Part of a small language model's weights.
Training: a variant of Muon for these matrices, 16248 steps.
Each number is 128 + 24 x the weight over its row's rms, rounded and kept within 0 to 255. Layers, rows and columns count from 0. The size above them is the row's rms in percent of the matrix's.

# layer 4 MLP down (transposed), 640x160, rms 0.06, rows 285-306, columns 0-159
size [ 95 120 103 113  92  98  95 103  98 111 104 112  96 107  96 101 108  87 109  97  91 104]
[[151 152 150 108 109 136 137 188 112 119 155 144  69 156 134 145 153 131 164 125 156 131 158 126  84 134 182 129 117 133 129 120 157  94 130 109  91 101 125 141 104 151 118 112 122  99 135 100 155 135  87 125 130 127 148 176 108 127 147 151 134 142 132 126 101 102 154 137 120 123 189 141 133 127 158 132  97 142 104 128 129 150 144 141 132 106 138 151 153 122 123 161 112  82 112  94 149 139  99 118  88  93 121 140  89 147 127 155  74 133 128 120 106 152 162 178 114 170 137  64  88 130 129 138 142 116 133  99  94 113 168 123 124 127 154 147  86 165 132 143 120 103 130 136 116 100 101 119  75 137 129 120 143 110 120 157 158 164 123 114]
 [117  65 166 115 144 130 122 111  89 121 103 129 117 103 134 108 165 154 137 149 128 147 111 149 144 145 129  94 122  95 151 125 112 123 161 176 161  89 140 167 114 166 101 136 126  93 129 112 125  95 110 115 110 168 128 128  76 123 161  92 150 127 162 156 150 133  98 119 140 161 122 170 134 140 101 134  96 131 146 168 147 112  69 122 114 108 139 116 101 110 107 111 125 128 166 133  97 171 104  96 130 108  81 156 172 144 157 149 181 171 117 122 140 108 115 150 109 120 113 104 149 128 169 153  93 148 130 135 105 130 135 137 158 112 102 117 123 124 121 126 110 139 132 113 150 141 134 156 147 118 141 115 125 126  67 121 127  88 147 171]
 [173 146 148 154 142 140 176 106 176  92  74  95 128  56 134 139 114 137 131 145 144 155 125 121 113 156 148  95 113 129 133 172 115 138 111 109 134 116 123  94 128 120  79 122 144 135 145 105 106 138  94 116 140 123 159  98 104  92 107 148  90 137 172 148 147 137 120 124 209 163  91 124 165 165 134  91 104 149 141 139 159 131 124 132 158 153 106 143 117 118 119 153 129 134 136 117 141 110 105 138 131 146 124 105 113 121 101 139 119  88  94  61 123 146 137 126 117 110 108 105 119 134 139 115 110 145 121 118 108 114 155 146 157 139  93 143 175 168 101 149 123 109 106 151 115 160 131 138 102 162 148 132 138 145 158 128 124 116  98 109]
 [140  97  91 100 102 155  86 158 136 126 129 117 108 136 123 139 115  98 147  97 126 134 142 130 100 164 127  67 112 136 125 111 143 129 127 140 172 130  89 128 147 114 122 127 129 159  95 187 106 107 153 137 165 183  66 150 187 123 151  95 100 118 153 135  92 136 163 147 123 134 131 119 123 161 107 149 166 142 107 140 128 152 115 137 134 110 108  98 121 143 127 126  99 140 154 163 111  88 120 139 113 146 104 174 116 143 154  75 135  95 125 152 164 151 108 130 122 126 105  87 144 112 112 138 129 102 138 114 153 170 165 165 114 125  96 106 106 108 107 150 148 105 122 121 139 127 127 134 155  98 127 157 109 132 171 152 149  86 132 148]
 [109 159 122 143 146 121 125 125  97  63 118 105 121 120 143 138  84 130  96 125 115 120 147 118 150 134 132 121 152 130 182 101 125 103 134 139 146 130 113 181 118 135 153 105 128 143  94 145 100 156  68 112 177 137 141 118 114 153  83 130 150 144 146 116 120 160 134 101 117 113 118  90 122 133 136  92  90 114 141 100  90 102 125 147 166 113 134 141 109 115 139 122 100 122 179 167 107 134 112 145 117 154 140 156 184  82  93 149 178  98 154 120 118 150 147 119 102 123 144 136 167 175 101 109 114 178 130 133 109 146 119 130 113 149 142 159 131 145 141  96 143 108 146 127 148 149 138  69 155 125  97  81 153 140 129 128 115 144 110 126]
 [128 159 152 173 135 128 142 200 127 148 134 135 115 148 129 149 130  76 133 132 138 148 106 121 132 128 114 135 172  85 164 111 176 133 108 156 154 136 132 121 126 130 128 160 140 111 108 125 120 139 115 108 134 108 127 120 116 130 126 119 101  90 104 162 104 101 172 137 100 138  90 119 144  96 128 128 129 133  95 156 129 134 111 146 112 101 140 107 189 128 121 113 118  79 109 137 150 118 128 128 130 117 140 137 139 191 110 102 113  84 151 150 128  96 152 150 114 135 131 147  85 129 108  90 161  94 102  89  97 155 101 145  97 151 149 169 160 132 113 150 143 131 115  59 117 154 114 105 153 151 153 107 141 115 121 133 176 139  87  96]
 [136 114  85 113 110 135 152 116 189 111 176 163 121  92 115 141 124 126 125 150 142 116  84 144 148  92  91 154 119 154  98 115 130 153 131 129  93 127 159 136 118 157 118 155 114  74 104 111  94 106 140  92 145 115 134 126 121 117 148 110 121 144 108 104 130 116  63 130 150 128 134 140 154 120 125 114 186 129 163 137 131  89 145  78 134 156 123 151 131 118 182 139 133 121 119 186 149 133 155  93  97  97 155 100 121 100 105 135 118 184 134 122 120 138 114 164 111  83 154 102 183 116 119 118 122 116 118  95 132 125 118 168 117 116 120 163 138 113 145 145 157 127 132 131 131 116 135 169 113 140 133 112 129 134 177 132 131 106 119  81]
 [146 134 148 122 140 121 155 181 141  86 154 112 121 130  91 108 100 113 127 139 125 119  93 135 139 127 133 132 134 158  75 127 127 131 135 122 182 139 140 123 109 137  92 136 145 166 131 150 117 158 125 136 152 181  74 137 127 106 153 121 121 150 135 137 123  81 104 126 122  85 153 141 129 120 117 164  85 146 118  99 130 140 108  95 116 122 144  77 140 106 102  67 161  81 148 123 146  64 130 138  92 120 122  82 124 148 153  85  90 116 149 130 174 127 168 132  76 125 153 144 153 156 116 118 179 121 135 124 138 139 128 126 155 146 131 130 130  80 122 119 131 126 112 123 135 159 182 124 115 137 152 132 141 149 128  97 132 116 129 162]
 [161 123 121 172  90 146  63 118 155 162 147 116 129  96 146 142 142 128 115 113 107 155 145 135 104 133 177 101 125 139 125 142 158 147 119 124 105 111 177 137 111 101 163 149 136 106 136 103 121 115 102 138 114 103 115 121 126 117 137 147 116  57 115  82 112  99 137 149  95 133 146 106  91 106 128 125 126 101  83 175 109 142 131 136 125 170 115 111 151 104 119  95 127 144 148 108 175 103 167 103 130 124 155 148 164 137  86 119 126 161 134 159 156 155 172 146  82 134 105 128 128 155 144  96 139 140 143 141  79 118  93 129 131 116 128 155 123 155 128 133  99 127 120  97 170 127 110  98 104 128 139 128 147 140 159 122 148 180 167 123]
 [135 121 163 122  81 140 138  92 112 122 130 124 122 144 168 122 110 114  92 145 142 118 125 115  91 139 132 114 124 140 124 136 121 155 138 150 130 149 156 159 129  85 127 136 121 130 121 146  98 115  93 109 137 111 104 121 167 131 157 153 127 105 149 177 146 127 123 136 153 152 170 126 129 166 142 157  96 143 107 117 121 155 133 113 107 153 122 130 112 171 138 131 180 144 153 169 137 145 128 174  38 164  95 119  85 129 169 108  90  97 100  87 128 100 161 100 145 104 155 115 170 171 117 123 133 124 143 109 101 117 135 154  99 108  99 155 158 145 121 119 156 140 114 167 116 100 111 105  90 101  95 157 129  94 105 141 110 116 130 135]
 [134 113 139 144 146 118  92 102 115 118 147 139  98 149 154 140 108  73 126 109 136 148 140 121  99 103 154 105  96 127 117 140 133  99  70 127 138 147 139 154 130 107 154  73 190 131  95 117 111 124 147 128  81 152 198 128 101 152 146 147 132  74  99 147 174 111  79 133  82 143 123 158  94 124 150 125 167 133  96 163 120 116 122  76 125 110 120 106 143 161  94 139 117 135 115 127 123 117 141 157 102 147 146 147 116 110 141 153 121 126 104 156 120 146 125 153 106 127 131 146 119 164 112 133 121 100 121 129 161 128 157 128 140  91  93 133 151 104 173 130 142 153 130 136 145 183 128  96 141 137 116 147 120 160 154 170 134 136 104 114]
 [130 123 101 122  99 122 140  77 134 112 134  96 157 136 110 162 115 140  82 141 106 163 136 122 113  74 135 144 119 116 142 138 158 167 156 157 140 120 142 116 131 151 155  83 109 138 137 133 112 161 160 162  91 142 131 125 105 136 113 133  90 143 162 131  94  99 174 150 123 114 159 162 111 131 129 121 141 101 120 155 153 128 155 112 122 110 123 132 132 181 109 118 166 180 123 156 111 123  99 158 120 110 137 104 174 135 139  70 127 112  70 121 130 158 100 110 158  99 102 131 114 157 116 102 146 107 139 156 114  73 103 135 117 120 121 162  91 117 131 138 128  92  99 117 125 189  87 134 104 102 123 135 116 132 139 142 110 133 164 156]
 [120 100 131 141 135 110 109  54 125 141 193  67  74  88 140 156 174 120 121 159 127 148 135 141  95 127 127 119 176 160 131 139 141 154 125 115 129 127 131 183 145 117 116 119 132 132 111 129 122 125 172 106 130 114 114 128 109 146 126 143 130 106 106 134 169 150 111 141 152 160 150 129 134 149 107 165 123 115 115 124 153 134 120 138 159 115  71 156 146 126 117 101 189  82 139 122 147 136 155 136 155 141 105 140 142 103 111 111 130 112 114  93 116 162 132 114 117 141  90  73  93 119 136 124 112 119 165  97 126 138 104 103 113 119 114 132 132 174 154 141 146 107 124 126  75  95  87 126 141 151 111 121 110 113 151 148  85 147 137 149]
 [106 147 106 119 146  71  83 159 166  83 156 134 140 135 128  91 175 132 117 140 136 128 176 101 133 119 120 118 100 120 132 148 130 109 120 130  97 111 123 122 121 141 146 187  83 147 142 132 144 142 133 132 109 142 151 131 120  94 131 147 114 152 137 164 109 152 164 137 100 109 147 156 127 100 127 105 139  82  86 122 115  86 144 139  93 134 109 186 173 130 151  91 175 156  83 132 111 166 143 122 123 111 168 135 133 143  85 130 129 189 145 126 112 113 114 121 170 123 118 162 172 109 105 111 117  87 122 147 144 132 122 129 141 124 127 141  86 113 114 119 123 125 164 120 100  90 103  97 147 146 129 148 117 108 135 138 161 107 149 144]
 [121 141 127 124 124 104 140 121 106 135  99 116 136 131 175 123 125  93 112 114  99 148 135 140 112 108 117  78 130  93 139 160 166 142 134 132 149  96 176 136 142 158 101 154 104 161  86 137 106 144 141 160  77 140 104 131 119 161 145  70 147 186 134 171 107 152  96  98 133 138 105 129 151 123 115 138 129 119 120 123 124 108 132 141 152 124 191 108 116 141 121 144 158 125 102 125 129 133 104 126 134 163 107  78 142 122 139 150 137 139  94 134  96 125 115 189 166 170 122 116 128 123  88 130 129 140 118 133  78 113 136 116 132 116 153  99 130 157 135 119  94 125 121 135 104 166 121 120 115 159 101 133 121  58 105 133 119 131 156 195]
 [150 131 156 154 112 121 143 125 119 131 146  91 108 142 149 128 104 150 111 114 121 119 131  96 145 152 137 148  80 147 121 144 121 156 156 152 140 120 120 174 135 119 126 193 147 119 111  94 121 142  94  90 139 118 152 133 109 148 122 136 157 120  74 111 133 111 159  93  98 122 122 118 109 118 124  87 157 125  92 127 113 127 119 127 149 116  94 137 165 140 103 159 141 106 120  97 128  91 142 110 193 154  90 139 169  90 128 108 170 115  89 171 140 162 159 120 130 134 110 115 101 145  77 169 111 121 147 143 162 121 112 131 116 156 106 123 149 121 119 105  79 139 156 124 122 145 115 146 138 121 160  99  55 152 122 156 133 143 172 131]
 [133 145 108 144 124 101 134 137 105 128 111 130 148 103 100 113 119 149 148 141 147 147 145 148 141 126 136 124 175 125 174  79 158  78 119 115 159 132 123 130  74 127 124 166 114 122 139 131 128 134 139 129 104 110 104 140 162 137 160 136  98 122 131  64 143  98 110 107 106 162 113 114 115 154 120 143 194 102 122 150 146  98 163 104 136 136  85 144  99 102 156 169  98 120 120 106 146 121 154 100 124 119 142 100 114 144  64 113 109 140 132 169 117 180  80 142  99 141 123 128 103  92 151 112 105 125 123 151 162 180 133 160 131  72 129 157 122 163 133 134 127 120 125 116 191 134 134 114 140 135 112 155 114 110 145 141 112 116 149 109]
 [120 118  90 124 153  97 142 150 143 131 136 131  83 135 128 101 119 146 165  84 160  97 118  89 145 117 144 141 118 123 144 161 132 141 149  78 108 155 168 194 102 128 124 129 133 137 125  83 124 105  79 109 146 140 157 130 168 155 123 139 118 150 123  73 133 110 149  69  95 132 134 106 100 126 144 146 147 129 116 156 109 161 127 141 132 122 108 119 152 104 112 119 157 120 126 143 128 154 118 165 126 150 155 148 171 101  68 126 131  95  87 122 170 149 158 148 135 127 106 153 135 167 139 152 153 174 121 147 131 157 107 106 155 157 132 115 153 105 108 104 149 122 118  92  72 124 136 120  97 118 110 150 106 116  84 133 123 136 132 130]
 [142 148  75 148 143 104  97  95 115 139 150  95 111 136 155 136 165  53 126 103 142 110 108 150 139 162 127 146 112 169 125 141 146 128 136  87 122 128 136 143 120 179 120 100 151 158 130 146 128 148 129 101 101 157 162 158 122 163 109  81 145 124 121 124 111 112 103 158  89 129 130 132 141 121 176 126 104 161 111 147 137 149 153 126 135 113 147  76  76 145 146 141  90 131  77 110 117  89 167 152 117 149 138 142 134 111 134 159 118  98 122 140 138 143 110 153 119 125 151  68 118 154 101 151 112 107 112  98 112 128 129 143  80 105 134 157 141 110 162 128 120 165 141 131 159 165 124 147 129 128 127 126 103 100 116 138 146 147 144  71]
 [ 97 140 105 134 141 113 161  88 163 172 142 154 144 141 129 144  98 105 144 169 142 161 144 145 107 136 138 123 129 127 129  98  98 116 120 116 164 167 143 131 112 121 149 152 130  81 119 113  99 146 110 160 140 103  53  91 162 149 114 147 149 119 147 132 103 125 123 141 124 126 120 128 176 136 110 133 127 136 151 138 119 144 112 107 119 154 167  94 138 165  90 102 112 154 113  69 140 134 159 124 107 141  98 131 108 159 156  82 118 114 154 116  94 135  94 103  83 159  65 109 177 144 158 142 143 114 116 143 157 125 147 117 105 102 130 126  88 139 123 141 117 104 116 145 146  92 164 165 122 145 132  94 149 124 145 122  91 146 141 152]
 [125 132 117 115  89  89 145 139 143  78  79 159 131 147 158 145 168 111 135 104 159 139 131 160 162 129 146 109 141 127 143 144  86 101 182 109 169 117 127 111 141 118 137 103 110 132 141 140 146 162 141 114 165  76 168 111 156  91 166 152 132 139 109 166 125 154 147 118 115 147 123 125 122 111 108 133 138 114 130 130 134  78 164 137 142 178 141 121 132 123 130 111 138 149 143 135 125  95  67 108 125 108 134 118 144 148 154 114 132 118  85  94 129 132 121  74 138 141 159 131 118 131 116 133 155 159  91  93 114 121 121  65 151 150 146 146 142 152 109 123 122 114 137 117  74 127 107 106 172 104  97 141 135 115 145 140 100 119 163  79]
 [164 135 125 134 131 166 136 115 149 167 144 157  90  95 110  93 109 153 163 114 110 157 144 128 100 149 138 145 156 152  88 157 128  95 152 114 152 125  97 121 118 165 160 118 132 165  96 112 139 106 149 140 118 164  71 128 143 132 142  76 151 110 184 122 124 144 139 155 125 113 132 113 112 104  77  99 133 135 136 115  94 113 100 108 118 151  87 113 133  99 130 127 107 139 139 111  93 100 123 138 157 100 172 152 108 145 140 113  76 161 130 167  88 148 128 131 144 147  74 131  98 122 125 143 153 110  90 118 102 128 120 140 111 116 118 116 110 132 110 144 120 118 151 159 169 133 162 120 148 123 198 150 157 126 141 124  96 105 141 105]]
# layer 4 MLP up, 640x160, rms 0.274, rows 286-306, columns 0-159
size [115 106 104  97 101  92  95  94 103 107 104  97 103  98 104 100  92 107 101  93 108]
[[125 149 120 127 146 129 103 131 120 124 118 132  97 126 144 141 139 154  88 108 131 165  87  76 114 167 127  59  91 127 146 102 139 111 172 115 160  95 112 137  58 114 138 122 153 124 130 146 126 117 118 121 109 112 182 108 158 146 129 118 109 129  90 134 175 135 128 177 131 119 160 139 118 150 123 106 111 116 136 110 159 132 177 112 156 117 133 105 105  78 150 156 104 121 107 130 125 135 180  88 128 139 159  98 181 137 145 157 172 130 148 148 147 113  97 119 150 153 128 105 142 135  94 129  90 104 120 137 166 157 137 100 129 108  80 157 139 102 138 130 144 152 150 125 106 140 134 115 111 158 127 120 137 133 175 103 105 120 122 112]
 [116 126 111 115 156  98 126  99 167 126  97 115 140  92 116 144 136 140 146  90 135 114 119 196 123 135 154 115 178 153 113 178 107 162 146 102 128 164 122  83 169 111  80 105 162 116 121  98 133 142 143  96 137 104 113 102 132 132  57 125 113 139 106 128 186 116 151 151 102  94 129 139 138 180 143 114 132 111 147 114 174 120  98 125 114 126 128 127 120 145 145 116 166 160 147 127 131 118 138 165 166 143 128 135 113 114 137 136 131 143 117  94 157 133  96 146 127 126 133 120 142 109 138  98  73 191 111 138  99 121  98 109  83  97 154 144 120 118 151 171 134 127 105 120 127 132 121 122  79 144 112 130 145 108 164 137 147 118 128 128]
 [111 135 129 118 160  93 108 158 165 107 122 107  87 111 138 148 159 126 122 173 141 101 115 132  77 106 123 145 146 136 106 157 122 109 141 160 123 125 149 152 141 187 101  90 154  87 114 135 170 125 117 130 153  85 104 128  88 127 113 135 133 161 112 127  97  88  96 146 143 114 138 112 155 122 153 127 122 110 132 137 137 106  96 178 150  88 111 119 110 123 130 150 139  93 161 112 111 118 140 173 144 145 120  94 157 120 123 140 160 117 118 147 114 111  60 131 109  87 155 116 131  77 137 115 150 125 115 141 126 137 137 104 153  86 134 175 117 128 149  89 126 141 113  96 139  94 139 159 139 150 124 117 165 183 156 136 134 168 135 151]
 [141  92  80 167 125 108 149 175  88 160 140 135 141 146 108 130 109 134 161 116 120  83 134 143 145 120 109  87 121 161 104 135 119 126 149  90 103 142 132 107 144 131 102 149 147 118 132 112 134 104 120 106 162 135 151 122 114 142 135 121 132 136 122 100 106 130 142 140 110 128 132 126 172 123 139 122 145 136 174 159 107 127 150 127 155 140 122 158 129 115  87 155  87  92 155 140 114  88 162 179 137  85  79  81 132 155 130 150 121 141 120 158 169 117 136 145 112 150 140 142 125 145  36 136 128 133 169 136 114  89 104 148 150 152 122 133 107 120 132  87 124  91 131 114  97 114 124  94 134 148  94 189 148 144 117 114 140 140 117  92]
 [143 128 119 106 120 120  95 121 163 152  67 144 143 128 171 155 127 104 114 147 132 159 117  87 110  90 126 103 130 189 124 137 159 134 125 102 131 142 151 138 127  79 104  96 142 112 146 114 178 132 138 140 137 145 143 114 115 120 140 132 110  91 127 135 131 103 165 150 120 102 143 109 134 126 100 115  99  34 144 131 107  98 126  96 163 143 131 114 125 161 153  96 147 127 132 170 136 133 131 140  67 157 154 158 187 122 129 102 128 140 160 114 134 139  92 141 124 124 118 117 101 120 126 119  95 132 199 145 119 134 135 117 128 152 166 146 142 116  98 142  79 119 114 138 139 130 127 124 107 147  95 138 115 112 110 152 120 170 165 121]
 [ 71 146 199 102 140 100 107 144 115 140 121 125 145 124 130 109 123  94 139 156 148 129 116 101 104 123 132 109 102  87 182 113 118 134 126 123 149 163 127  98 137 126 117 141 145 110 141 164 139 145 105 126 126 168 115 101 113 122  83 151 123 108  99 117 138  99 119 153  84 139 123 137 129 142 118 134 130 161 124 140  94 134 150 176 164 125 104  78 137 109 119 152  73 147 163 115 123 152 139 157 104 152 126  72 169 141 147 102 139  85 114 123 168  71 166 100 115 161  98 138 123 109 130  99 145 155 144 156 131 122 111 134 123 154 114 148 112 137 112 126 147 140 152 105  91 100 120 139 151 164 141 124  78 163 162 145 142 140 131 153]
 [ 91 141 123 107 147 113 152 103 147 118 115 142  81 133 103 139 144 121 130 123 137  99 133  94 139 107 117 168 183  88  75 101 133 148 136  95 116 126 148 132 172 145 137  93 137 130 155 151 164 142 166 154 140 162 139 169  94  97 111 100 123 174 127 111 105  83 127 159 144 104 187 129 107 114  90 164 118 124 160 130 155 149 138 126 110 118 168 114 156 126 103 100 168 125 140 120 120 105 129 158 123 150 119 155 136  83 129 113 115 144  99 126 119 137 114  93 150 154 143 151 152 164 113 108 133  93 116  78  97 112 147 102 161 157 151 159  67  98 153 117 132 103 134 117 113 116 155 120 135 109  98 105 150 134 137 146 136 125 152 135]
 [ 98 137 129  85 166 125 126 147 115 123  83 160 156 103 128 126 137  88 104 157 141 131 103 152 106 108 122 147 136 112 130  87 174 162 107 157 105 100  94 110 114 161 119  84 121 123 148 104 139 148 121 170 123 136 122 124 183 168 101 143 120 139 114 144 130 157 122 122 126 124 133 136 108 145 131 130 101 146 124 128 124 123  95 142 109  63 185 128 146 105 140 133 162 169 104 150 150 164 161 136 138 126 123 116 117 151 165 127 113 153 159 111 103  79 136  99 104 171 113 172 159  98 164 162 105 113 103 113 107  99 167 114 175 126 145 118 115 148 119 131 125  96 148 126 108  94 130 103 110 150 129 149 114  72 136 139 110 153 144 105]
 [ 98 106 175 133 114 118 130 129 125 144 115 134 114 114 144 135 158 149 138  88 131 120 114 119 165 173 134 140 113 155 121 153 135 108  94 139 172 105 120 112 130 138 157 135 125 129 159 135 109  70 153 124 113 146 110 128 135 106 187 113 118 123 109 162  69 148 125 104 121 127 130 109  94 109 114 124 130 134 135 172 112 147 138 131 131 116 116 119 152 143 137 189 172  96 145 124 127 141 127 101 123 128 110 141 111  95 132 134 110 132 120 172  61 122  53 107 154 127 119 139 107 145 110 156 161 151  90 122 121 125 104 136 150 115 136 111 147  95 124 179 125 114 132 120  95 125  79  81 106 153 142 128 130 153 118 146 147 151 208 112]
 [142 166 107 120 100 141 110 149 107 131 119 143 118 145 136 148 126 143 150 119 108 148 130 160 101 139 110 131 132 131  83 188 186  71 139  96 117 110 196 177 123 124 131 147  46 114  83 178 112 111 144 119 113 125 124 150 135 113 144 127 141 193 116 119 129 131 148 143 127 132 116 127 157 118 134 138 109 171 140  79 140  93 114 118 136  99  81 125  96 128 102 116 108 126 121 112 136  93 123 118 129 158 162  95 150 127 132 153 117 137 137 149  98  76 123  89 152 105 117 143  87 131 179 139 150 129 116 140 139 118 129 152 124 155 114 108 120 111 170 109 119 147  95 141 131 139 134 133 133 180 120 125 150 122 148 108 110 125 119 147]
 [113 135 109 109 114 112 138 142  80  87  94 115 108 108 111 186 159 118 131 151 117 112 103 124 132  95  96 132 153 147 137 122  71 171 133 139 125 165 163 159 120 149 143 151 163 139 119 142 162 136 162  92 160 112 126 131  99 129 142 173 160 155  98 145  96 110 129 128  59 109 105 125 123 129 148 134 147 131 153 143 137  69 165  86 138  92 164 138 140 140 136 166 128 109 121 120 146 112 116 166 156 110 133 109 165 115 158 103 100 101 128 118  90 101  94 150 159 163 151 101 102 133 115  95 101  95 140 112 107 149 151  96 126 120 110 153 151  91 120 164 130 148 127 137 152 137 152 129 126 139 132 149 146 122 134 136 162 124  96 119]
 [107 112 122  91 134 106 123 158 134  96 122 153 135 118 112 128 141 121 123 143 140  91 118 153  82 137 103 115 137 133 162 132 145 198 136 118 141 108 127 106 109 141 113 137 116 119 129 138 171 156  94 132 153 133  78 134 145 102 127 125 129 169 125 106 126 123 125 140 131 112 124 144 136 163 128 110 115 132 134  85  98 102 159 124 105 110 155  96 170 145 149 163 143 126 125 123 152 133 112 131 126 124 170  73 129 145 125 136 148 109 168 133 117 104 189 199 109 116 120 191 118 123 148  96 144 149  80 134  85 128 159 104  96 126 133 120 122 128  80 125  65 181 126 104 141 128 155 134 124 123 156 138 141 136 143 149 143  95 118  77]
 [ 96 142  83 160 134 136 120 128 154 157 121 166 148 165 144 153 121 126 143 139 103 150 107 161 123 125  83 111 129 115 132 146 136 102 182 116 105 137 107 142 123 131 130 144 102 143 136  88 131 139 141 174 107 174 163 132 106 102 110 132  95 161 130 162 136 146 121 175 131 103 149 155 117 102 132 164 170 123 144  88 138 108 140 125 102 131 102 137 114 166 103 109 104 148 104 166 109 111 186 140 156  93 128 123 139 106 152 133 105 113 142 147  88 110 138 149 138 111 131 135 141  93 121 127 170 144 147  94  88 126  94 158 118 123 113 111  80  82 101 136  89 145 139 160 151 109 124 143  95  98 119 116 150 108 107  93 100  94 167 156]
 [109 153 111 133 142 108 100 122 104 100 141 114 108 150 176  94 108 110 146 140 130 123  81 127  93  95 112  68 106 125 143  81 160 135 143 162 159 122 111 154 109 169 133 168 129 104 138 115 106 158 129 113 139  71 118 155 111 140 116 153 148 182  97 112 160 150  77 125 119 121 121 149 122 119 129  75 113 139 116 122 155  96 154 111 184 113 123 134 111 120 175 131 103 107 103  96 152 151 156 134 133 144 165 109 166 133 150 148 137 135 141 152  93  77 143 113 128 146 150 127 157 154 144 129 131 139 125 108 138 117 141  71 128  85 154 126  93 126 166 126 150 159 120 128 122 125 105 110 143 150 110 113 140 108 167 110 143 158 131 127]
 [103 132  77 138 137 158 147 104 157  91 198 106 162 108 117  83 141 124 123 127 113 135 112 133 142 168 144 162 103 112 132 153 115 122 139 100 128 139  95 107 137 112 124 130 143 133 132 125 127 141 145 117  94 133 175 117 117 151 149 129 115 140 163  82 149 141 145 110  82 123 153 142 177 158 140  97 107 119 122 125  80 143 154 122 104 124 145 104 152  89 148 111 134 136 111 139 144 119 139  76 167 140 104 150 160 121 107 138 164 127 174 145 135 106  75 112 114 133 167 140 118 158 139 108 143 121 125 140 109 117 135 101 100 168  95 112 126 113 144 118 152 193  88 123 119 109 110 147 117  90 127 131 147 104 142 137 177 142  74 100]
 [176 129 108 110 121 110 154 114 101 146  87 146 107 111 105 123 107 123 143 112 119 118 163 106 204 105 115 182 109 135 141 112 146 160 124 116 134 121 126 115 110 119 146 132 132 148 161  83 107 156 121 142 127 147 111 116  94 157 158 112 152 159 122  88 115 105 123 124 113 164  88 168 106 113 121 126 103 115 138 140  68 100 136 139 109 129 171 161 109 132 138 128 149 126  97 109 128 126 136 104 159 149 149 111  96 145  93 146  97 117 137 120 144 129 125 139 126 187 116 125 124 148 130 115 131  91 115 166 140 119 161  79 169 161 169 104 152 152 131 150 106 100 179 137 115 166 141 190  90 113 132 123 121  99 126  95 120 116 137 134]
 [121  90 121 112 149 142 134 128 146 117 106 104 133 143 190 163 119 134 116 138 137 118 131  83 144 104 134 133 116 120  92 108 186 144 121 140 158 163 126 148 139 123  82 130 115 176 191 142 127 129 110 141 116 104 122 121  73 127 143 120 120 125 140 101  99 130 113 124 150 115 132 142 136 119 172  97 153 105 122 150  90 124 150 145  94 161 159 113  59 128 117 119 135 173 132 152  85 138 149 100 148 116 131  92 142  57 144 107 110 116 140  91 169 106 150 119 125  86 126 124 133 139 143 128 158 139  84 129  90 132 152 168 158 162 168 124 151 132 130 122  99 134 129 131 111 120 129 129 121 121 108 113 154 119 100 130 136  80 173 143]
 [158 148 127 151 148 139 132 124 140 154 136 115 122 108 141 111 138 144 139 163 156 114 155 118  94 135 144 133 128  83  92 157  91 141 152 131 127 116 109 144 131 126 157 154 117 158 130 158 148 111 116 142 127 136 168 122 147  86 120 126 169 134  53 123 158 100 136 127 165 145 108 168 128 165 166 144 104 192 116 136 159 118 116 168 142 144 133 142 109 145 131  99  99 166 115  64 100 126  63 127 154 118 139 132 113 171 115 103 131  97 148 147 115 137 108 137  96 144 117 157 134 131 107 109 142 109 159 134  95  80 137 112  93 145 138 118 108 118 131 187 131 124 122 105 113 122 108  92 132  83 123 158  85 128 111 137 106  94 130 106]
 [137 162 137 124 128 135 102 136 142 119 139 125 155  97 140 171 139 146 162 136 142 107 102 110 182 117 154 164 146  88 140 122 143 129  97 135  76 130 118 109 172 143  86 137  86 142 110  90 103 155 133 137 106 112 134 174  90 145 131 125 117 123 100 128 151  93 184 167 101 160 162 122 104 148 128 131 156 148 115 147 117 142 111 145 124 123 131 122 106 142 120 126 157  61 104 125 126 143  82 149 106 128 140 133 153 143 129 132 120 152 141 183 149  92 140 133 128  70 187 119 129 126 118 136 117 157 128 152 103  98 156 139 154 144 119 129 102 130 122  99  98 140  85 147 147 113 108 129 108 137 138  72 140 110  68 132 132 121 101 142]
 [116 132 103 142 107 166 105 155 167 121 130 132 142 148 105  82 104 176  90 106 105  94 111 153 115 134 148 128 145 105 124  94  83 105 155 107 132 133 120  86 158 118 124 118 165 102 100 148 132 132  87  78 147 149 167 133 127  95 120  93 170 139 116 140 143 132 117 181 119 145 143 136 105 127 166 113  94  99 106 143 143 152  81  90 126 146 114 162 114 129 128 136  98 131 137 143  92 110 137 117 115 148 168 129  81 133 112 169 126 113 174 143 143 164 138 130 129 125 132  94 142 124  85 122 115  88 125 165 101 162 134 131 150 141  95 113 171 159 128 167 114  80 166 107 125 117 128 140 121 121 146 141 151 132 122 155 123 158 143  98]
 [148 151  87 153 157 119 119 132 121 139 117 121 117 146 113 141 169 163 129  99 109  93 155 147 115  64 147 110 151 106 136  99 160 139 114 143 171 152 142 141 127 167 118 149 122 130  99 116 151 168 136 115 115  99 110 176 113 135  97 123 132 157 110  78 119 133 122 128 149 118 112 125 136 151 118 126 143 108 130 133 130 144 109 129 183  73 151 104 103  64 105 166 115 109 102 162  99 100 132  97 151 173 158  78 176 113 140 154 132 130 101 161 111 141 146 127  77 105 166 119 139 147 126 125 135 143 124 133 125 133  92  96 129 118 118 119 163 102 134 122 109 120  90 114 166 141 127 105 113 123 131 109 166 171 138 160 144  91 132 148]]